Weights of a small transformer language model.
Size: vocabulary 2048, 4.92M parameters.
Architecture: RMSNorm before each block, rotary positions, no biases in attention or MLP, untied embeddings, local attention windows, gated attention, capped logits.
Training: a variant of Adam for these matrices, 4632 steps.
Each number is 128 + 32 x the weight over the matrix's rms, rounded and kept within 0 to 255. Layers, rows and columns count from 0. Numbers have three digits each.

# o: layer 5 attention output (transposed), 288x192, rms 0.0721, rows 41-63, columns 0-95
# v: layer 5 attention value, 288x192, rms 0.0699, rows 42-63, columns 0-95
# q: layer 5 attention query, 288x192, rms 0.0754, rows 64-73, columns 0-95
# k: layer 5 attention key, 288x192, rms 0.0738, rows 64-72, columns 0-95
o41:159133101113074151172087159140159136100101111192058143145158203169062127120104122132146139171150113146170126101120121131136138128093090124152151064136103107116159137158104153156137140131122164140114100077119104124128141072114195116169178125132130098107141106131105153168127088114102157121
v42:197127115100114144107168113150101136148150124127104196163167161113074151122156117152203108123092184143099122108147134156126124096082117115117099098139160092162176101136145144127101101152142171118150109163122091121172123153153158125142142139175194067139086095112149125185174159117123090142
o42:155078128096168168155095133133100124159140125136101212098149142136094140073082115134167091151124158149123132110073105184135121060080178137092112109138126088086111113126148123114093100138140140151102065140104158128197118155116158155087129135120158098156091138125164122149120144128165089121
v43:108123125077149144133155150126153109156182121153192107079114127164119117119147132111171142090190093094123100159132119120074104178118097127112151164127124157139141152157148099095088145060137182162120144089091097117080151134173092138160092059117103148154121117176148107097083100099116101158
o43:084163156147108142124174160135162139133086109170141094099132130123117116136155164136152172093148105122076142133153142150138118166100100083112103137163181163148106121159164121096038150104133165194185135125098092101076083090090163143193065074149108113156161139149131076171063088127121079150
v44:155144157147111113142182160149144141143128144104149128134084126101107120164113183132169139155140137109101089101127138148137126138185091119149100125141052145132143117133127110181088146147112122150114144093158150189089079155109142113167159117119106119130116134095168182042080176120122098121
o44:152121154133116116132146179156101148115161169125144137104113106116126141101151154104114139128139141125143139107095136148169124197111146154142135137105081184111212118135141118156126137114094142127130134126163146140088119173128109133191135148147123092151162089129168165115177145120066077127
v45:095147095149133127129109123081175125116120156136122138175153163087159098145150110117118168124120125165137142149161140149115102150121131141161172140109153139091142110150158161110132127131135122160141099151110106140129164041116142126088157122136085152151125131102143158134150101111128160117
o45:111109119141155115072136099059167121125161098128106124107129108079083068073126130188129144166127113153109093184107161130087156084103173153159185123140143165109096120153131199090148097120142092132140100131152136184070174117122134131092140117107138137117077178137158150118142149092170164155
v46:121122119127149131117135101123152064132106096148128173094130075079141136118140063130134110167133149101110164133128117109118095106124103159132127144125161132215131166174115151067145132093175135112138149161105148135128132131180096100120097088088132103119179143142120141069153194133155142124
o46:110137101094097155110110145191112091119101084175175161137094149147189109137157108087168096072126155122142165099161118069157083149140149149096136138146104143139147102141150093111142128108148143120138095130119107109162196082111176144129114145114161125109149182105127114106120186102151145096
v47:149170144110138144140142158053131165120122102121117135164135148181125116141149128141112120114103089132128160104105096131147108129139116173144067134104145136145174089141126171090101070114119063160121110160153097108088125155123094124142100081149110138182063142120104100127108140129152162130
o47:184101188141125081141163084077118176042109136128097122137130106158148154147151087118109147143149129193114083161064176151160133119085158150144119114091132170154117154157146151096111105110157079127133068162139114142066159112066142141113147139076118121166089095110142140125102168129141143162
v48:129130119136126138096110104127067083114101136159150111171122136135120143145150153159163137123116134123124109078126104150168101102120122128139123150132107128107096096093146135107145102128123118105119183153169194090151120109168115135113095151072125128127125145084125172133140128167131150110
o48:143120107148166147159116139089107119117093086157098137106108124163148118064133110159143149155113137079101156154101092109167134141119115130181159171169112102169139132083108184166159202125156129155113105082083200125151105124174107110106063146090171097142103125102138119095159075138140177119
v49:113128127104121118222102149113199092102145067131131102126064136149149159114158047188123159136116131126189134145100103071165110126092149160154113124119126137134144103148096148072148079176139064108151129158112138082137123070103108124114142136104118104146135137139074130129167172118113099148
o49:143066113097106132163136122101157085123183040101128102147114111165176174111152080127124110154142147125112108133162119119187137137166144140121124153121169164148095126115118122041095133141147090129124106160115151110131135065120128136123093137129184116130183088127140115090113126108100120167
v50:148133107116060174150138150080168163141115103114133108116078178115140108111167116186093183094118147090112111168160117151129147189107119178131138088139108127156153130134157170120184116112173125141125123176092104109095142134061164135197157114140119087099205107097132122176110136108156137137
o50:150105061089110190155078133135132136143173117134178095134088128091161123151116117123120159137181153183107082121089141179108134157127177155133120127119113132097116095136158114007142111155128130141110102178128128137084140161073189139168141161135123130146116080149141097151109108087134119157
v51:090110089143146135082063122117119143110146119147163103119067094122180116123147111074040128113149151136146138128115155055137152106113167166132082194120074129148150133142139070121090175156114097151103115163135126140164122166094144146114151159139112094102111145136168132147107128162147074080
o51:084109121164105100112117106143110125137151130139139097113126082083067180157121163115168139140125132114130176110102163116159198150106156127145089158123145141209131141141134107081096170160085072200118184137165081126187109161125091146153135141141163083125084112125112083122120089171169127110
v52:113143114097129116157032169092144110141103112129095169141120122096114111140106126139173154115055079131106130078102145143110083139133161129114153125103142108111165106127154168155123108144126107077138098104134176124157129111081105109194106096101123117154118145185086190115179131159168111103
o52:107091139121076076108099078122136165129071138136126175151121122125176143141145099141103133099161119155138155099127143141101188138129167141127109111104111100136184084153103135128091121145095127122185113111092169156099133092102144132117127128088172124119083122103123181092122150143158152136
v53:096119106150137135116141124107150143147128103112114086106139119100156174123092078046067068123124168113180137149143188099191150134129104135108129115126188140139057166136087123085155122131139062105109151120152124120105174101154101113100156164105072106136158068153114132065149136142156103173
o53:089127095150146133120136078103176076181134089071137119155118098111115097155105151066118118134101136114143134135159149086159151169124172135164148110087142157098135133134117137138131197123107106084084164116128084086160155076108139100138158149120121117091146132163076146101117140158152132115
v54:118090118125116107029152126119125185115136121129113135176117191141145064128130133142154140128163131162126126088123076144135098136149132168100169103148123106125152090124151110124114104180122128082098128128169153153173138117132142152130102054192100135149106131105141070185117122120089166073
o54:136053134156199110075111138126125196068172135126103178089163106133105091162145132172149119166117176123130051139137095149115149121143159087166177134146142110121138126152103114094107078191133119100118130176158108134109140166180103159118148097120115169117107122156105085139188145126164193129
v55:129158139152121104209124106076133200138126128139114168108212175119147142104139113132077125129156141112102153158130130117127132163127147125128092133101173121123092135127106164163107086143116093096100184106165128133098111166126129097150105129082150127129126123123149130174165126116124099129
o55:120141174149131084141147082110126128126130149122122137153123124118141143084123102146095086134131114133111123143174156113083087068118112134139123130118152083161128112115063112121199142106120093104137094096133145163127182089168136115097146156105152167157136129148105206149129157180123126116
v56:135161171112093140090099139173143178122127125110177141150149126133089116127162127176151139134073120110131092079127114135118151142104143168103146148149117106102151148161132157134092118127079138094138056163127109139155133116175115131125117123175126135135062100139145101149123126130137103096
o56:168074176050095185119106125167132117093134132181167118179100102110166129093192105144120132118136131089097122186093145148124185109093156137135131141149141140158148158145132149105095107147114161130110109131152132130093087145158103116112086109083124121164086121118108115129119145105168115139
v57:135121116184125135133139086116130087118146179138151122127139117120132150147088116116133172147102126116105098161132167142151139121143196110058138106136105128140060186118146102152136181141155177110123181080101132136143159113114084102122144163129077070100140169137145150160110163107157131125
o57:083158079120107164124133166121143103149142133155128134092147192150106084168080153094151175126110125125124180133136138144120185123126152113108142123110155165138161090079134123182134178104178126112105149096137094136201128141135085145127081171195147052134138158165104156152158129165110107066
v58:097097104156122136147129119121162068134170116154126096115153100133106105094100149140104161106172186122113117098097126128071157123082112097143146133181139108165093129117111103114152151168159144132090116177116113122065149137159109152138091160134139084097178120117149110166167139127126037158
o58:117116095129172191192138159121160121144157069186163097078149123134125166094126138184201146111160160138125116112194087132129182087114120153084139146116193053156148113120148089109155155153128106155117131131135090101103131125112117206108114141174114158098165151142101073144113067132127099138
v59:169145165127117146137118141136067137096119128134118160121179134148078123111161096158122070133070091111090182148116114127138130181133158086158107156079116131191158156151098157120094136072127145169154179075087123135112131122162115131184096150160133138129084169182130125130117101184127125138
o59:164137166118025146112160101128118154119080177139079169119163181134107132074090070105150135093129097172135191078138123152120112174112146095101122128142132109162101103175169152143115156113101154128186110086135111137140160106113156121164123155144146113114099168100127146173095140155104118110
v60:115141123119100134127125172126140151082134143101147121127095129147155159125148149115098135116140137173150093165104088134119192130134119074146102141130073106123094139153147166131154129138190166133117078158099209083115122172085131123145184119135104095117126093107096209129076135105112128123
o60:115148093100108116137118179105105148117168197117162082160061170132187177099105162064116156063159134174158063100087106179144135163142115082101060133151068140078122101127159117040130159149117158109098087150111218098106086122126162145146153156171157122073142083118152112154077153110086082115
v61:130117116124130132146167112142126117146146125128122140123110149112126099145133110120156157157184149115052109130112154140103158128146141109083149063161117128132178136112143095071144141150102157144176179125113076154126079148125120090128153179078072110109125185110155085156093116159127087162
o61:143109097110134151171118152097161116190123139094138124097125140141120075116136145128157160121140146154077121101120119114130164115150177140075101115105148167109159089153210105085143146130087137160125180106163074139159100154098134109141117115137117101138140097144080094141162105134123098105
v62:160158122177126145153175137089086118108098132129094180124167144131106143153087100149112102084156163151152171166124157107122102116112098110127122166123174141142099130177118109097132131159130132153106161127109126169116163133197151173143115123194160128103129152107137098152072162153122106119
o62:142169138103068137126142104087149127112121123168110217061124118139075122152105079110148125145103115159139128147137108085151123142106134113123156114104114183085091155168142044153095127083166146106090145158129110144147190102220157151134141115131142130144108161127107124130129152168156120146
v63:131120143155117123089124117100111103146135106147121154169094164119090096097157170161147163162190100126107113129174116127148113098118130156098173132149193122143137119213143084158111149126120090109138123135161086127149133063154159154166137068160104120160119184085164137209114120173118193140
o63:125078175141148103107140115126136151096152110157113132109147129124128138115106149152150143163162179118070126149098137127135136107124136160139198141146159138148101137180115152144142136148159159182114107143071127160084143143164129143125084086116103121164100139148178090135136125154163167120
q64:091141122104115143085148101124158154179125127134141135170170143173152178177111093108131132149102115165090159068158120116091140149133148156153086093139141115127146135122103117100122128140131102139134170115110126103078128060128145110125129140129132140149124140111095089118091114150144133116
k64:168154120129122187182114108132111097081141119134094104154128168086151114107125143161118117193072085099151052155083126137075112097118150173117129137166094161159102162141096172097148092097125150132123110129167126139159082165168161172142142201145204107137167152153107060167136171157068053118
q65:157125122145142069160104098116126059140128103110125097053138134106120074152147124137176154155175167116094089146145150082140087065137110085174179165133099139120120134169150127123115153128143110158130094117121166081174125143157144106125146115126129121156110129177155137167154145120150116121
k65:148095142130121136083116082124073189121121163156173150129113110162100152157185073126153119110186159084125108142163108080159137149119098146138182120138071130130139168136142119180118129169111045176140114118116117147142152096130174105151119142104052146123121134120136176132087150093120185119
q66:112135178120178092099151086121166121143167108130153150149136107164179087130120183134085170127137124149120105159117121128191120133194173119087210059126199157164058114111152101163124156162122131115066150161133090129177095077122089103086143097128109090147060107130068103158147105165173139067
k66:115178094126148142096140124164072159147147091137103124125121113107123085157153116156124098142122171170162138094154161133121150168165131138073157118118163162114170120100146104115151112084135158133150134125185144140158090123220073126083117120191175159144092084125178148131160187078127104128
q67:167088095109060166133145183219141095148188105178210122131156163136088139100044138095114142158118148178202114096094151121040165105098088133077115098136098099130164090184170107129023151104169075125120109114095128140095122096088133217174102118116075131078189169090143109167110185176114175142
k67:111162161131165147190129156141111170088105131073073127162126125103174107165130114117134114125130157086181156118177152166155115149122181136079152155127167127173137168058096112149179100110124174134117161190151114140145121127150126143118164106136173101159163119142160099102162093081089094111
q68:098112119122107103117150126165147185141096107103157157152175147058125165124148157152053093124122055121094097150133157145132088081077110163086056096068056135079106186066148178181072080146088125107191185076108135127151126088160176152143100111083176217178147117181125129128038113118165137088
k68:092120077097155101105135186109147125107090164099145150132131151057072090102095135157109136142141076154126142121178148105172199158083180124128013107178079145074112187110140152107154054138096134134157132103137104114104151120103202207084102141133195152146124113159160137048108119137188152076
q69:088095074060107150103162067099206083165134105170106168080130155194121071087150162118110129157111129128145118110112173148126142111176108132140152113160131119172108093082170056099171161106091088104122143075158120136100110098138134172069164188193195126111048157142143112105155111156138157051
k69:087090076121097171121118092143163102192135105124092157138119124125124093093144125089103185121092092141091121111133124102151155087065209179122150151117088126144098128093159109111143137136108171070097140143107178178114150133133143123130080085108115128164098148129161138126161139194154113159
q70:140154139155142155119110109143157174168084119173090062164120135109148216166162119132086140085196128102162098188151121182127119134184076067093196152090151159143139114105142197091039113137150101062134136110124119143116153137094186075149119127153162128146167186080083154133121091167120097050
k70:070130114130110100179103130152162204122097079175135106087109154101069134095146169185143114153162139140151104121148116140101138137171049123188099122160164104130103179156107130148069076140108144126129144147124072080083152117112145117164189170134148187177134112171079146145077144079098148104
q71:109113116186110115086159163164164072124143091125216143117110117127124131073118140166156165105128122161094156107151145150111118164114156078141183129132127145124174153205157069200141157096113142140113134141138132148219166077193088069097133089163127144152141141155117176041169155108084106163
k71:116114172070112124064120096138106110154130090142085111144101152163079176101083112124146183119126142137178134129160111069120159129181121118116149154073130126130173119163128158143132213091136084158084142085129099098129106095149090163116174174147111144076139145028123147128172086106147141130
q72:183103117118116126171090154099169124128152134122166170157148115120097136125142123109140131156150143144156115113128065112150133161095071140082101091122114116121141149083087129136135118135138168142134119141158136140116126085129125124151110089132088139110142154098135132120132130127137094101
k72:141106138140131114169095128102177101108172082105126122136136150107107102107111173077098094147101131139124127178075151110110115064112176134157134096164156129084109146142100146035143129139100165082130079130143136092124105129143117115106126126120159133137106150166118125149151146128093128113
q73:138111096132143141142118124125123113146144175132140108113089154155145128154094146140141138094090141156126141112180153151128112131124159132093170150098192135113128121090177111079142157137180128125122122104138137167110099135144102144105141148117174129134061148138139193173139149138145076114